From a checkpoint of a small transformer trained on Wikipedia: 4 heads of 32 (1 for keys and values), 91M tokens.
Each number is 128 + 24 x the weight over its row's rms, rounded and kept within 0 to 255. Layers, rows and columns count from 0. Numbers have three digits each. The size before them is the row's rms in percent of the matrix's.

# layer 2 attention output (transposed), 128x128, rms 0.281, rows 127, columns 0-63
102:089125132165124144160143114160107132144133116175102107098157098147130135108147105168163113154161143165142108177145131127139060153146119172108103107137106109103139094130117118096106148156166091
# layer 2 MLP gate, 320x128, rms 0.247, rows 0-70, columns 0-63
107:154127131116180095129168157155133133137116137091146141166133142086133135108130131115133152152088124165147162130111074125123122155126156139146137101125177106155077129142158102196127134124122105
109:107124105118130104135157137151096142107129134164151145102104112101145152146198119097115136081115144106163143114161149140137134126141157110142110084122149103120118172146110125105088148093100137
092:162133128173130132147127135120143143171088167182138095165164125135117103126101129159102113107133126141153123135162136120115112133053148146127101157108162156111114158134144112109104111139135155
105:146184131124140122131125122184113168139149128134168133111128172161127099171139100146114115119121148120147134088138137128136085101156131132105137142099159110141136149099110155105172124132140183
097:120097153084128133127140176107106122127114126148137200131122135108121124149092141156153146079115120144110138157109143122146084105112149123097140103137125171145130151130148139112077157122117144
094:099133154102112104146133143136129111152161145155143129125122169136107131127124116150122150105128158121144121107125136121164118121138131154160170122124114131105122115137144151178092151138088208
092:099052131133157125112151107155091158159106148104129110131148099091128123133124101130103134120132113125131126183158160149098120118135109099116132149142128158135177157105153152111169154129133069
103:123121139137117120144092157125149126118115090095119157172125089146143163117102120142132119122124135167115128111141115149110087125152124113134102139113085103123131135104134134150131080118150183
101:134100144165147177141118111130082102112122104102136137131133098118138142168092118126156130103102126150120136156122101203142177134107123142131080149141095139149083131176100161137092135137154120
105:102110185120119138147096169135112128141100102131118144142097138135149073124129122108121108198119105056099138118098111135164132169165124163132151133114105134134147141106140078103119194146146152
099:146140135130140146128137065090117108114123140131133119163150169103104103164132113106101090157092143146143144120137093114123127157118150152121114134131121126120147143142148136173112112124098128
125:149103136143118112148153120140128142139114140100134127109146054145123163155119142148141130105097125098118149133139140134097116194120136115154089124155101107146145148158143108087110135122170092
108:132145153092083111114162135164172101134110104154109147128121130088166143131149124150160140152128078142088117139108149095131106092142105132124122122103126112172134176091123122133132126098097180
101:158147178136150088128129169149153102121102076128144070118112102102153097154142110133116134114186150103156137148167116121136110143109132087142132144138116122131105138163120132165101110130088090
091:138136130067138113136103138111144138130114136095112145098106093092121122115131142158144119116107104165126151125151125115131124111144101089108118108126118110159127093142136138101113094125123121
102:111108110164165112135164159086112158123140122130131160139116132136110171122110113127135122081106106104118121135151119133135118105090140112151133120152159132112091122098148141153166073100092104
094:061143125131159134114128131175118138101130130143098143067126115137116162125123149150112153152138176141129085120134149159100083113079120133111120130113126140117157113149121137095148124096127105
099:154137123112159154134141112130105110104121149110152159133119128151134119121093129136105130124149152120148160155131143144165128161105170133135082137112093087098104128165121088142094140129145164
105:145076129153134165116161102094125115130080126138147115092116129126138150145137111126124123162057130172143189158093117137136130125098170115154127134143134120104083154142140161130112128126117105
097:148114108146160101136135152101139126147112123144154133106142097156110132132114109152148146149148125113147053134149116146141154195121126084120112093104100097172114160099153140160136113150156153
099:134100109093125116141126155151088127119106163124130111102084139181145075058117122181147152164113128155131127115092147111128128110131110155147127132117142126134185101111107132125137134100158138
096:113133120132163129146111107113173130094130145150125130124100140148137153106118099147089143166135111112141147081142122116125143112112089161170048119148115109164111137107157114112144167085193136
113:122102118155116096090144147100157087143165115145131112102150150136107149120099163129152112140162126167085130132099144102151138140155105112082179186140128107102160084114132130181081153140098110
109:081101152109139169149088123123077137125120121107081137133120198167129119118163134132149118158122128113144150100111105147150155163158153108137102162116209118140133142144142127108144117142167153
088:146099173093154116161135141150118145091091159112142124140132146170140100149102115125104119115131124122099159137099076136141131146126177116130106182127109134138090141172143106127167156104154139
108:128090159139165148062150154152103135125109158192121140136130113078116104181115107132114108116119135126112105105118118131121152146126136181160138103127122125133085150113129113139091132119133128
105:156080109133107110100145135061110123172102137101158082147160150132133157105147148115146094103110147137067137147097110123134148154130098137105105153155148100144093138142132151099150130128134132
104:119104164130126125124078131129145168148094125161128134176106105126153110139122114098136130138129078173157114188165156088123139119125150129143101117122167159125143112160126091162113105182124147
095:140154153104104096096144164112071133156096100106112132130135113119136090113103110115122138128114106116121139149071125099164129171147112159133115167149105166193168130097136086137107127154141156
104:132128144133116145135155122134104136154130132114132099075093151132128095115103129157134142131161169153160125113106096158136121112178144183103092123132142158153122115147136110105126147137114128
102:133155159170143136150131153168146122112129196137152123109104130098195141120120148145109118152151120098144123121168146143131149086117135128145135141127153138134143095189113137125165111135076127
113:115097139101143161111099155103111148137128095141125128103123117139139177179107132133162121148111123126088105120101124112124159149094123141059137142139135132176103149141127134163173126136115100
089:194121169135100125110118120172113084073113098131109090107112121138128128124154108131136154128123141079114115163128150190115119125145160109109120115168130071130152115142111140105113118134154164
092:123147137134096143121188130111105126138113140084107132112141133106161116148081142130143136139135123101144159132153144178157110136150134183113123139129143118112117142126148125058080137104182116
101:143117163130133111105070163146156093119162116149138123126132156162158147126092151125101115138146135113099123109124117128120181108127131138136115142082082105134164130147111122162125146145160093
105:128141168075118095142186148130106146138174122126135092134101171143172159128122095156120146127138113128137140153129132142102142125146176117111118123131132129149136128173178140113151118114137122
098:185122172092154105133131168158130108145161126133153104101148154100142153096113146108105153178133099100124132149135101124120113132123143111118084132112119104102163081134125104144141094160164156
089:175118111186137133130126124129105124094103112099139097179105185134144147113120101121126109133126147093130126123116141163152122135134106107136095157153122135110117073140149150172125111153117122
115:109150100162109105139110134160139128135136117168170162149150170135115126177108119134150110132148124135160132068118175176140123081168128145127141101094137139146100114108120162137152154094119176
100:150129148151156132110124148124136130164128140157167097080147117140098145164136101117105122153172107138169141134119120154100083160124119096083149123104178132144130124128148185154130082110106141
093:082087156132084132103116175104181132160150129097144116115128136150161125128129110132145125107097107113117136109153154072106156145131162105054112135084123153121152113138129092143155129159163165
102:152118107167137136122169108142110179127158141165116119120102162154114123149114065095123133110146118197173114122085142117188133129116114158148139129141122075139108120123114142121104108146118094
103:144114186159137108136130109124129117151146124119120118095147067156130082108130113079137129109123137177182107145143085117157137104106153133143116115103104127144138172120140154130113113100122160
099:126132141109136091144098110105170136153106114144136120133195147110178082136126135093150114116110111096074121122108124130099154142134127133175168123129111120121153146098159073167152118137132156
099:168108155129134135122125148136144133104141094125112087116124122125103077116136117117108169110160122143129173121167118157107109141112130136118129124149125135105154143164136113153109094137112127
096:130129147143120087169138150144119143114121125105154118137165121125122066145090133100136103138149116128114143108124150144139136110171125138152127103138130133121155071140138098177140156129148142
106:106126170127130161136082129132121170125111119143155132123128103145115161149138121117090131127102111155157124159106096144122146146112144118195084125087150172146127119134102163131156109129117154
102:139099143108160142110094162123135124104138113116112141110131125098111186117119123153070183099156143097153124147171188162117106145105133137104155134164135125119129075136146104135131109120141084
098:127143107136113161154063117121099086121107120140164129111141153079149128100155132164119154130140136148089112114160115125161128130142088127138124152151160113125143105153072083126111104109143104
099:135122171142099116150145144117099107155084107118128110151187123171117156135098148119090124132125117148123143133132119138167119104098157149083151178195112108125108126130117120142141165102169142
101:093150152092121109106140126108126134116116109137107161176111137132129119157097139158091119184150121150085123121153128151141113157137117159158122124133131160123155120110104128155085080149127131
105:121118131073138113107121113051186136130110151112135151103145133108164101141122129116140129150147130132155145155151125130118131142109145155149088105077134133173115150120147104095122114134145140
084:172111113147154066156096151075172107138147162146165137148121086130130157104138108122143120123104119143081097122146085108142146156181119117120149134098096148148120095116114108121168151151114161
097:134111125138117122130099079079136091168092166122135116118152079118143168133158117131106133119086122099108090144082117153157120146124114099161115160121114140147126130123154123125182120123136129
095:155148132157141158089133154158124071092162105111121118144170149171141150092106120135128138131143182127105144101179096113135168139096124121104115142146125100092131093124144083168105133135124099
097:123104145123157125092153124155123166105127117102063130131108138122120122145075100128141134173183136091091129131086129136157127138107131138149121111160123148097123163209179134153143123075110117
086:131149128121134139137139143142152116081142074117151158124112119122133074133136156120166162124093161096111139147111115157149091159138125071115107124157180144125127058127155139152159126184123155
106:120117171174115131125141111116070148131125118093115127112104104153120162129131169133112100144134124140134157109119103136181122132094133160131118142105093150135117136124117127121134138155185089
107:157136097139117126120104090094162147126139078124136131122124148114129114076102134160137167127148109161114130143135138124166142111149150112097121139114138091136189138112108099177086087153153159
092:140116123120120131089146120142148166126107106132095114158149091116099103125128103140076141111158120172122148101147116093123119150097161118148118164142126124106151135112142138147160121146110160
104:115101141128146134155140130087115122158117097115126131102064128138159067141159141081098130112168142113149143110152150155132088109151140121136138160116146147103119172157116138111146153141116140
101:121145100117169125093155178107128127141128173155120101167111118114111157124073093109081137123163135161115153134097105097158120150101141162132154119151104142140109076136113116141108105122121153
095:117114154118139124145136104170142137108159129141141108116107134146207137093158127151133096176078134069144112131117142081134120082117141075119154124133139135136148145147112168120138096086134136
114:157130143120144136107158155110153114115108162110175167166125158112115130140080158119120113161110141160116142134089091126124122167144104145143106105110118109145100167146079126131136181146112117
112:163144161133112127112106138129117172134106091106144118110126116105176137125128177178114155165130159121159140103125117128126106115127097109134123103107167156131144134122141135139068163133141153
099:081144110129158127142125134105111110138171164123115119102145141126134096128115094131141141141108135140122086146136107119111106065163112128146151125110119133117160145134122102131114076102125131
106:130121156106102109164118136128146097146120120144150128159172071097122122137164115125125139139143126151142117118184123131083127117131137093160157141110106152093109166140168087125139105135116176
090:084156152150123081160118129155148124102129112123119163126130098135102147118109100160177092074126102174137179125140146111142100118115130081125164149106154081162125159132134144118134110110132128
100:118119126144164102125145149122134143126096128090112130118134160174117085115090115098074161134127159131107125129136076130180135124118171142105126153101095109113164097146100124129136158095160113
081:138157129147091133101116111128100148155129146121141132136106112096151142096095116153141168100122105122150146097123146108169117103119146139127137155157149136161116114145111119157181137102119108
095:146109113133125143091126110104162129123164110152117105153136144117099118132087138066134153137134148121124135135132159148162126117103078118118164157121133144152116117093139123164073079177160155
# layer 2 MLP up, 320x128, rms 0.258, rows 0-70, columns 0-63
104:126115118088159122116107120103147125148167114121159157174170132094105135114084111138113140151123138163157168137052084148105112173123140130118152117116141080135074124137178154155111120114101171
099:089115101093122165101137127151177112134118128122141146132096136120111152124085112075141146140114119098139098114114122139163126119167105146109110157134128160118166133158147161100120117099121150
104:100113143110129133140163136136112136081155109094131169098109123167153132117121098109133095164176132113090103119101176109139161123170101150123121120158081093148120077118111149186096175143125099
087:136119119109129118093134151123120143107146111175122104100140125134120132150149156155138127105134099052119130108148096160155118108112114150143163142150113163147134112150122157123147128119181101
096:095135155108128121090126136157100121140115118155099124124124111122086126151128135137154145122127144102120084151122062135215093103104144147146154100125163142129136147103128141124102141085137135
092:102109119148105125148124124152132114147168137097126209156121105156134128146156095158121143090105122100161164108102147155123088118112141101150094127132158150165145139107155167043147120078141123
101:128091152136133135139120152132095145097115112147106107155129168110127150115104139119147123151130149115095153121117083134090155126149156097145162116154050153101126168128119107151127141139125118
087:118141105145143149124090146141121156123096095107112148144136113160136142088127142131156089129107109144115140120136110138090121105165121127119142122125126091097133120106117132168129074104147157
101:112099097142150071124126146175140127160097158193129133150089170129112149093163141123090136141146141131170122121161162119103088138113138076118132094140124134122130118105127114115133115139120087
108:140118162069163118119130143165123150085152174105091152154125189097121138141121100105118123152127132078115161104135115111137139141113097152110144109133103132121159143157161115124103166112140130
101:111114091170155128122151164104173180147132127137139126103107117149136091082139116142154145100125106123153117186164125099112123135076168145155082100137142160103103095122103115123167080136158101
068:159179121094127132117129155127099105099113177143157102121077111121130118098144118127101180122125114125112106157136127115114105098092138141094120113087144120116126122155115140188138123159106138
110:114110139079099120109095100120120115115114090079133159135131140130119111128125146141084136104110191102153139107122105114148139121157145131147134122133140121102147132125174113103118154129139116
097:119139130121126085159139151103151091132149150137130150138130174130128143118121078129102126114123121132124119161142149113104199185153128132130121084107107112134111124135104084172133119116139133
080:129136140154123134138114101090109111117145124097146100142083121139148087138149158167168173148112110139115120138116117200084099106115110095122140093146148142106105149127115157118124116126141122
104:161140118117113163093101142152133092147080127107150095136150135120116133094125143109116120171147141172165147105140129119164141077109108164136124133125107099120127102142130155139109121135146154
102:147118149139091112149102126134139144170128125119121142087142114086161135145090090143126089143180167088114151088143108107107136132148112127182170128155140142152110141124100101120078073123143125
103:123145116144170104098088131162107125136134157148144121170124170140088162093131146143110123177128104135119125089152103127111136132114097154116138145142112128115094090133145119155123113114128114
098:125113153097117118128107159215120142165163120120122107102138165141097110113136166098087142102137125085159115099153154136169137114120121131120201158117146156152111114110124106140151082114126119
091:096145191088083158110119106137164131097168110159093105167130158137144153133123126132081129133139137132136135150102155131112132122120122163149082134154124169110139139116123100072089144135131152
099:084143135118128144134126155110157130125099167121122142115164101142166107078140104106167152138133135157103071134134154133137129128125110184078125116108126164085140111091114138167112087159139141
098:149093123085146121126152125146113109143154082095132141118116141144131121090145094153143125128147119154096197098157076135098102117146119110123121169114124125130136134097127120126140107137129090
074:127145132142147110134163133136155141117170123151123131139099175137090137129105131143156132153116132126128095127108131123121133123163120168108146126161146137152149094135108152124099126126081157
103:159086097145130151143107077081158114082116154091163120146153099118131136135121122155136167130116099130114129157159157127083151147113108142124129102119104163161109138157129139123083123127118138
176:143111105115180087068135081143134111165115121139137128128091132109102118110133134107116113130132164131146123139105128114186110125111150150113185154176133104128123132095128145099135118090124092
103:116152124141111117158101164140152118151116096127121127154175112144117079143124168141097136102119157137114146164135140090109086129101133074109143156130150096110160127133119143088093105126148134
088:107162141130162123150107106122129122142145154147111164116093160097127134145135151121095157121117132164135105086145115103135107077119133113122148097129136112130137114097119132144110085092117098
094:116096155131122125167118116115113134158095164094110120105167118121133130134149135122142180114161090151106139163105090106112138141096103152159186143144108148168108170094089122126124126098123129
098:143077123102142111172097143160091128132092078126153111184131115099099140177144152109128148121105180168118129137135104160121122138144156157166140107125150153136125111128132122126153110125150112
096:121123108141108105145112113093115112094128134146066140130098152153093136161149135130144138081106097131149147136149166183149136102136148134132121127061172140109126132125148134133150103150167134
098:091154129131144142152157131151106129097126139124092103118141147101150081160108103137129124145118050118092138148159126111144148132106141116147111114120089150096140178120118110109130119121134087
100:119129126173126058081151092088162114068160134135118097093122127111123100130146143126159106114144117116147158135137129112082115120149174109130122121122142107137124162151146148102160148096138141
071:199138151124160112099142137176137100098130057155133109099106106177132115109123107182180133126114167148149127160165136165091122114110107108095120128188148079114150093136094125092122090177150127
091:069137101188151160154144151127147171110157132178156150150142145169130140118110089181114125079124096132170121124103160089077103120095183124154125146142137084105119121108147123117140125123113097
101:092142115086121085121119120153139160153098097142149115139128108148122133166121153127161115107134139117108089158113125104089081121155103143141106103121153122109158131121173097129169127121145145
094:107135131123120113112148140165124123124118134131118167181139121161123073170102156112125118084178155102120159116107129139148164143145100131178122123048087158110145142094119077145117126115165153
100:141127113095136160094147112150115158149126131148101142111112072141106101123087071138189113107152148137126101136170145145131101148131129134158139161120099138148152131104125153130125120143107143
081:154162131163137143152175147140110154096111119093132096152143101136078134131125115155138118156146137121075120113124085150116133117189118090153104151134091150112167128128116150097101099097104170
071:142121194107111110129157117103099133114143182131114149109128121129131122118126104088127173147149119086108104130114085142124136103114130104111105173107096171152100129123159130183130096137128159
089:130105130120117110145132126130157097119096115148100153152153143115148113139122095138119122117074075078067135118130140141119179131093135097150185157155174101136125124112145162117124120154150113
089:162160126116167119105108037138129114130091119132120122142150149101116095122115098092132105138175174137131132121125132106150100109140122156164137142105090090167142150138108109140162119117079120
099:122132134106088158143104109152145133161147139100141153129127137110111114138105130121142154120136149133161106102145158112115115119097147141134117125170116139100132079101160178143157093150080172
088:144124157134131115126106104120147136165143107096120135070109046092137123128146132097139122103099120141145139123119103112088108186087117117165144156097136097124159173118139108133087110135126133
097:129144141104170158111114096148113083126108138149126112145089151140133146088146124086138115158118178098161098121162113139139158125111132154170078095098087121135132131159134100163111130131099128
109:142142104133124111174110160132154145124119102131143130131121165101101105157088097131144121131160146146130155090133143116105136127111127124100129115108178160108183141156084151151153141130070159
096:169117097146136157084095066093100164148152098124097125123140116131135137145164141118133137143155146128145104101093115153120158086125152141151104139095178150107144143157113128114120114129139127
089:112098144151124125087119120126136136100169122123132100115081111135090143132147139136124125091134125127127137061138104131155100159130106116144130164130142130117132131124142158111068183084127176
097:124113144119175128135180178103141130143170120123154144103123145137149137132142156163134085090074137148127122110065165141118117090113095109176084124139126168086148131130093144122079115117129176
098:116167087126124111095137132188176094140129115156126123137134100142134109157154146060111136113139182147125145114128183167147158117136142105102171111135115137117122149093140130112166133115144148
086:091148109102145141142127133129173158110169153103081119165125155097144079110100096143088158132112141138161121130118111138122152136150130116185142113082126133120133092185129136136141120133113105
097:132142158145139156149135130114103088122153182069145132168114137098149075057145127123144122118120122122128137132088107105123083084127153152132127137115097126095114134120093124141124105162070119
104:153154130149134160145139117121102125093147131117087129162133139161057117127085120173150085119139111109118145114115106131141159188152149134125106123139140121160170127142127098175125122124126128
089:127115157168120099134149139166137143098109098170156139160123131096133109142121093158132097127150149112142099128116128178111100122148099133150154118187082132098103089101131109100155103147124110
125:118125135156153153098121104134144104104155153116112086158106163140121129105111126148116110154155141203120188097115123128155122129139124177161098147104112094132117094143131170114086112139121090
085:115093120135101133145145114145147181135182152127136112122114108162130180126153097121124114099146114146154094150130102082129104157085127136169137150103131183141105140114141132133164112111123113
117:150080116162133171092110162096127143142068091151136119137098147099152115115140142121112134142145131136112128122140089141142132108100107153148186136155157154105148111120101098164089112133124136
083:156138158140100114138155155101114160122126118134133088126136125149122168136134134150080112110112104130145180067136138137142111126136115114132127118147153128107124033118119128135105122167146155
098:146123171090134146113139062099123114107151126097121115096174137097108120121103081134099125134147145080148142138134126174140129139151117179127086126139110115141179157118096097128123141127157123
103:127129131124113100141118155128137159096161119149154117213135074140119099142135145128135132083126087123117143123137121122145127105168155110075130132098124119119146121129126118141191148153086165
083:159102138102107103133129104102130131082147083158141149133097133101151092085123108152144124127149131133116113168116112101135143090162128153168095135166134113110148152128096111126156143140097138
120:130159151147175097133121121136151147133173145148118160163077090078093139126153086126108108157161152144134122159132155135132095113096169154120140132188136094095094105092162144109157116147142103
097:119070148106124088191100111127180156091110104104100142126135119117141105123192139138157157109124115110129140102128134131097128119179115113118159119123112166125118158124105106093121153103132142
082:134102131154100116097131133124137118119152147137105106131154120146112174135133147125136087135091130111116125161140127115130101126107137126157125151170187123110086121124098133100093119114148107
105:128134099172125130144195132088106144105089143113185101100113117153140164145175107094084142132111117144116096144118116162077103171117103133090112146130065157136121112122139152130152114141123122
096:072121132135136118146103096104148134133159125113138118149145109131123105181160138147151141084114105112164157166138148172128120123110123176122118130117106113137114124165086141096140135101147068
101:129161178153165131117111121136140134083107098123155139143097088117118150112150124165118080141163134109117097185131084141169126134156126139076125130166115150117089117114100155149129129164134128
084:164114165123124114140110120128109118106178121169131155147154081124118106094152113130176165125133087118095130106172131118084133116144099090156124106106121140085161115115146107109081128177108212
104:071179126144121089126136144163152121145117122120174140182150120136103157135088120141144105108126103150128131136131124165130076105170127149140143136095101130121129120136181182161156113121121134
101:147093137122110138110111148123116162165132113176160153137129118125138108164150132104150146084099120136161115123093141076141124097106139158109113112097139148126099146112110127112164101133140114
165:125111178090131141138130113102101122096130140123124119083168119102104129087120133141123148097110108108100116152105099146106129152113118115137144142168100111120151151137136103139113126144123131
090:096131132091142114149092133156125125113099152125097174108106098128137154100176138132114141102122129118106127143147114138067110127124144128157070093150109139139137146161122098119182134089097105
# layer 2 MLP down (transposed), 320x128, rms 0.0996, rows 0-70, columns 0-63
100:151147179116142148140083097120143150122091115169110163118156174105117125136092156144143132138133122153127139146126100149098103156107111125101122108174107121093114114139107141111148152130133140
116:138100118104134100093144111087147138122118150179136132112148142116154109162125123138130113106175151163163118118123104133113139139138106148172070102124116076155172125142078065118090130116135134
097:137121124129131125109150143113134095143148157129124120150118153166132139133096143095133146137126134057109085125130136162122153101087150135127123171138144102094102100105084104124129079095147120
094:141169104092135169118173088117117154081088130124131140098113121136107106096163164124148169093121116111117123128142118115137163130149147105137187160163106159123138106146077089119135111180132132
095:181133144120123142188081101151103145158124114124153129135108128134060175135133111151177125125148160140128148123169098141138128118121096092111111098112135125113115157127156098169145133112108107
098:136161124159121124111118138154167137156083096140111100080160116107136131062139126122098131095173120159105128128122129132168155132142102145119107112116149104107149125177201144133126118110143106
099:129121141163163162124083169160157106131116145109107183132168161063106130085111167124108129133125103149103141170134108129141131094151109123137111164112139132125137124138151141095126111128097125
089:115115103185137110141118173133117126121117127134117079081110137135124138126136104157128128066117112153171116118145122137180110156120151095123157110179128106148144092099145100109121127122132126
098:126159136132129131094111129125131128147159098107111184081126141104138098155083155111118116128126125088103119141118123146113133126136151136128114150127136142108131107127090182096136153099133140
106:104125125106149122132097136103126130128122131162115099118078132122119082124121094123145099175099135117104141099127151108108166120147084175128142116133122096114177170107122073118140125112166141
097:100132114096123163150134139147089144157125116167077105090132101166150106139110107117137148095140115104089173157141108126128121137116105148146124140128120093112148216103115179177151113133156141
092:126108140102113114139177101136150125160124121119132106107158067131139127154150128157137114118113122091101158098128133144107138186117134141147113119122104125156143152131129113075122133147154124
113:164104150131150091105095139140164123135137127121121129116133108139133139160158134128108114119123147073125206102112172099120073112105129161137128137131136068113132166079089095125108089107136132
097:093169129101138104155148129127153126170111114133079114094161146135134101148145100155090089127138107121144140145088138107136079095151169126151149157103136128160142139115166142100120119157092159
093:128113146147131109091144160122119117145157105104117127163151123150142149093105131109133144160106154141084107121092148110129117167070119125167177124112168139095092130151103126168153153141132128
099:114136124129059115118128131138134137121154148131155115129121137081093077110124133158100086144170139137114130158108129149128139140117163128134108155065132148116144144164152153121171153140168127
108:132155096120155149114137127120118100120143143133158109123134112128134125121119170143120174152093115184154132136126125165147093151104160136050074124109122136123191113139119102133148163114141098
101:109102128147128160151112099071152140128148124145151168092134130079160120128168095142156107099128125158139135091184100127119097158114118138103142172131139093133062117132108177125155133142115118
095:160111078186128129171086129105129082112104143146116099142117115087153201137190078115113129161149129150134110138152125122134105126129124154088096101132142100123099124115140160136126154117115122
095:110128102085088128081091131115094157099148134130130159134118104142117101118105138129147091137133140141140159114103126125132127113131121160124127146110098165125121119115154176161119117147167157
098:123138117178127144164127145122183129133130128096123159139141137124152134130150133108124133153134150106133119134121138148134092124085067163124097116123121132138130135153165110137165163109106098
104:140106123101136140139145113159176141133165136130140154110136137141065123117124133137127117154106104072083123103167126124138162111129114145127099128157142140111069130155126161070170118145169155
089:113158131116170164194135118157091150136126123110093092108103094116042149119146155138103136113117109153178120124122104136125114158127162167140101124126157129149107129131163073139136153083116131
096:104126079136097088153132138139108110112129101125177133120135099106116124123124102111098114151141124091121133087103140114108143114118127109176120090143149144130178119117130168111134156141114080
136:142099064120181145100107088134153161154132125137152133147103128081154131122126139147110126124124125148170150141134110094143074138118117149138155142172127116081086123087131137107113114118104095
104:179151107161130115164139145170153134097129151119151137125127163140148076133129136105096154158130099140127123125156125117142102150103150134103081123153102128171119099105119125121157120109146112
094:138119183113084095155156118150141121117112133156118124141126149116111149118109143134082120130116148080105123109100163135131094112125089141139133109106172137135147188144127153123100149158130132
098:144134107104148171162160156129113137131108155145135123139127147084138139135150117138103125143136127168144122137129120099118143146125121151102132129119094148159081142136152149143120138043120167
102:118109124130162143111121095124124110086142122137162103143107119125099153133137146158135147147141151173097128187191109129100125133121132139148156095090069158097107165171119137109160128139145122
095:152153121089149158074131133117081103144107127147133123124136115100121131080119079109146134079113108138122119159144130155125135111124101127132144168093115099095123124098140113184130156165145153
103:128140100132122102147105106151144119068113143084145092178092129119121081172129147132170092158094084139100106164152126142106121177154104124151136099168123125114123150144099125152125137128139150
100:168112123125097127179106124116139107106119120143150157154147139110127144172161165159098120092134141139123137163124140118165122146169125131093110116133183122184091142122123129096132148152131100
085:147139112144081109117107142096104132107135113150142197142084159194077111083127137142150142106129156090135113110152153097113160104146130123145164129110112168143126122121151122113152121137111122
095:125104139154160083086135136127134112134171143149157118146136156155124090101186120138122083078122132135119140111123144134125133121096092146115137111114133164139155118128112108148140150102128164
099:149123135110147141153088116094168136153161125164105139115108123139130127139145156126145138093094119092044104175171163148136119144107107148116101096090143123132122142155102137150133115133096115
101:119165106155143110141211138117147132098123108159175140154129113169131124117065119132119134145125112114117120129116142101133176117143109094127124164115128139098120131156141133111145150134104137
097:106145133119110166177116121122117126081131098110139130169089116118128099114130167119128141145073161122117091139111126114110125117146116123187137096159100158137154144168163128138143128118115099
087:147081113105174124173088150162148122141117139164119134101140123112092137138128116133139135067135126074108132146127127093159111140160101099127075102131112181116130151111139210099149115120105143
094:067150080103107159149143120125126132149158166165162134147149164128150095167135113133145149143150146147129128071128181154113117075189138117140118141131128137145123135115123143114143127080124149
096:107159089149095124119131119140151138123172086141125071126146139132085159173115119121111122122145125185149129177117152139160126149128099160139120140122127143151146125128127052140101150121115138
088:164143128144107101134128131098093124104125101094113176147153103123129140092124143103135114108176154106111127140147130150125139099111146109159105128122121101190131145144132146178135149121134073
095:129143116160136173134131112145139129059096105116136141132129108157072173088178139158143171143139136110104153121155123140134133154097140126114139102114117132119108086132108098130139159120131147
095:163109125113126138118131119096135141099130122136108112177179162126088132089115076194135136139111106101116130129144158115144142131117109117126148144154125169155135139126170129096131150105110129
093:118103084091129143151109159133102131104121143143134087109164092148090138085116070117140136092100156137133100087129137174132109146068168132195103140115139114084142116132135124101132129136156147
105:150150119157134138101128116156133097161160138114115159119146139125133097128162113130117138122147138178175137172117140098136113173138120106123174116139122086153120139118129111162153151114091101
093:116149128155105145069141153152127116145126114168102123122116138131119129131099094130116109126089098104139140100117095109090152122121181099130138161122165131148091146116159145193153122105151145
097:125127140134153131134175123120147127151131129111139155116179107133074084161129156178129140133139159156135108074147113143146125080129116077138157093123126138075144105127132104116135111142143081
095:146120130098127130156153145133106107149119151118169149114125137124154099141133157147170126105118134177127110158081120094094116110153101105155110127143130180110096096143116143123133144118104102
099:104125185123143126142105119078153115170124176140126112116090157103097131128117134177125152173127140152142134137145128172130087119082133119101127159101096112092125109100162122125141140110163136
098:135098127119161137096133142119175175132152161121158135137129128132111153107128119098116151159123087105141153135105160113139121130138131089137126151107099172107151092148127130108116156122126146
107:112102154113086132140107134191151113140095106127114141139158152098123120103159131145104111187152154145129120100119119111114096124121101141111149118147182123085126117118141094134123088149178125
108:134119132117131112114147169131123118157138112083104104086189159062159120118162101111115156104147126125120129116131126133108146094113150113155112113109132112122138085170155143110156105115152132
099:142078137158145152120126153129147163119109113132132109157148130128161130162127081139155109119168120144094114138094136103128122091119122128119131088164150129123113067122094143043122148122098106
110:154130120203098145124141142177124124089116140154124141138113132140140136127125113103134135140154107146120138092105106163100125115094106173114108134132096137073145147125123142121098097128153123
090:130119126164121150127115161093115098143153131120117116157148117106158139142092137127102126149143136077129138098120100100173153106111168130104150155131125109101134166204134125141133129144121117
112:097145101132104148125142155160131107186090113116109105111124122140105087066148111120117087153104124123113119133171114126163140153093155143139144112170109148101173111101145130149099106120138118
096:142095134158135118128139144102151147114080132145112133119101122149091112134147139130157137110119140153130135152128135147135136135113105113100135111164170115134136057136145136121111128145146156
099:128104130169083149134118116097116104101135124149155163166142107125135069129098109119129127136095125196096118126111122092137157141148157171094097113108148133098121147148168126105120122131152101
105:137177153132135116129091082096150176111138107145132113105105142119110107095172126117142118123076110090126161138130128152154105135128172081097101134078145102137175156092113084167114082093113127
087:150148099135156125113129157136125107175113145181099087124147140125138117113165142154114103107115107139164139140109143126168134142135114145109159103133106097151123188133156179130145162135099128
106:114141149122170133091109131114126162127192112139141131114107119148157120141093043127117162150116090120140109195182142172112061187119123118127164125088124133104120090106156106139120123097101117
097:139132148147170112146122093101123112114121137133149104119118114121179119132150096120154159133154136142091130125100098144111087123129170117118136088093135191103109105142128153113119116086103109
098:133119145104134152123129091115129154133149130145093141130136148108149151135108143180137087160089195104112126153125137092130138102077156110114150107159124161119137068121090150129101144110157126
108:106124114146099105142126147082094133106147124128156118167114090150109103047120151080145083120108120131120165132100137122151147135139158096122133140099143079139124122101130134165119161136139135
102:113084153130121140151081104134133117070119117128149155119135106130081112167136119134103133086148103135165092134153141107121136144124090153148138139117092133129149116094106124136155116107114109
107:126157092099108098150149170138114098081133162131097105128126184115176110160108139120147170130143115130141140131143132090083086129122127139156156120136131132142166148101113066138115114125152140
089:107128103093152117135126093089133179206111173105143134135138136136142118163097063118124122134128125155161127078131114129129137104137169117140104171152139146125135128162166112123140149167132123
095:101126123124128132087126095126118108159093123088136129122146115131156140110149120126103149144136111123128127127143101095165113134172150087156105123129109114102137148122152117160116111153105145
097:128109163115080131116115145153129145098089124131137140125102137111133170099135137143125096199118118087129094184125141140120134110084137124155125100116170132153138136112148132112148106177128118
138:126091148093145140152103099106151137109117141124107161105145106129154156118173111121124123127109110055113120181115117124139144154140125101124114112164087133107121160124132131149084130148127163
086:105102165132151129134135136174111109119072107151170123092112081081146125136125143124161121124139091155144117161098104104157124105104141180158126134123125112122120115107153135138134134069114151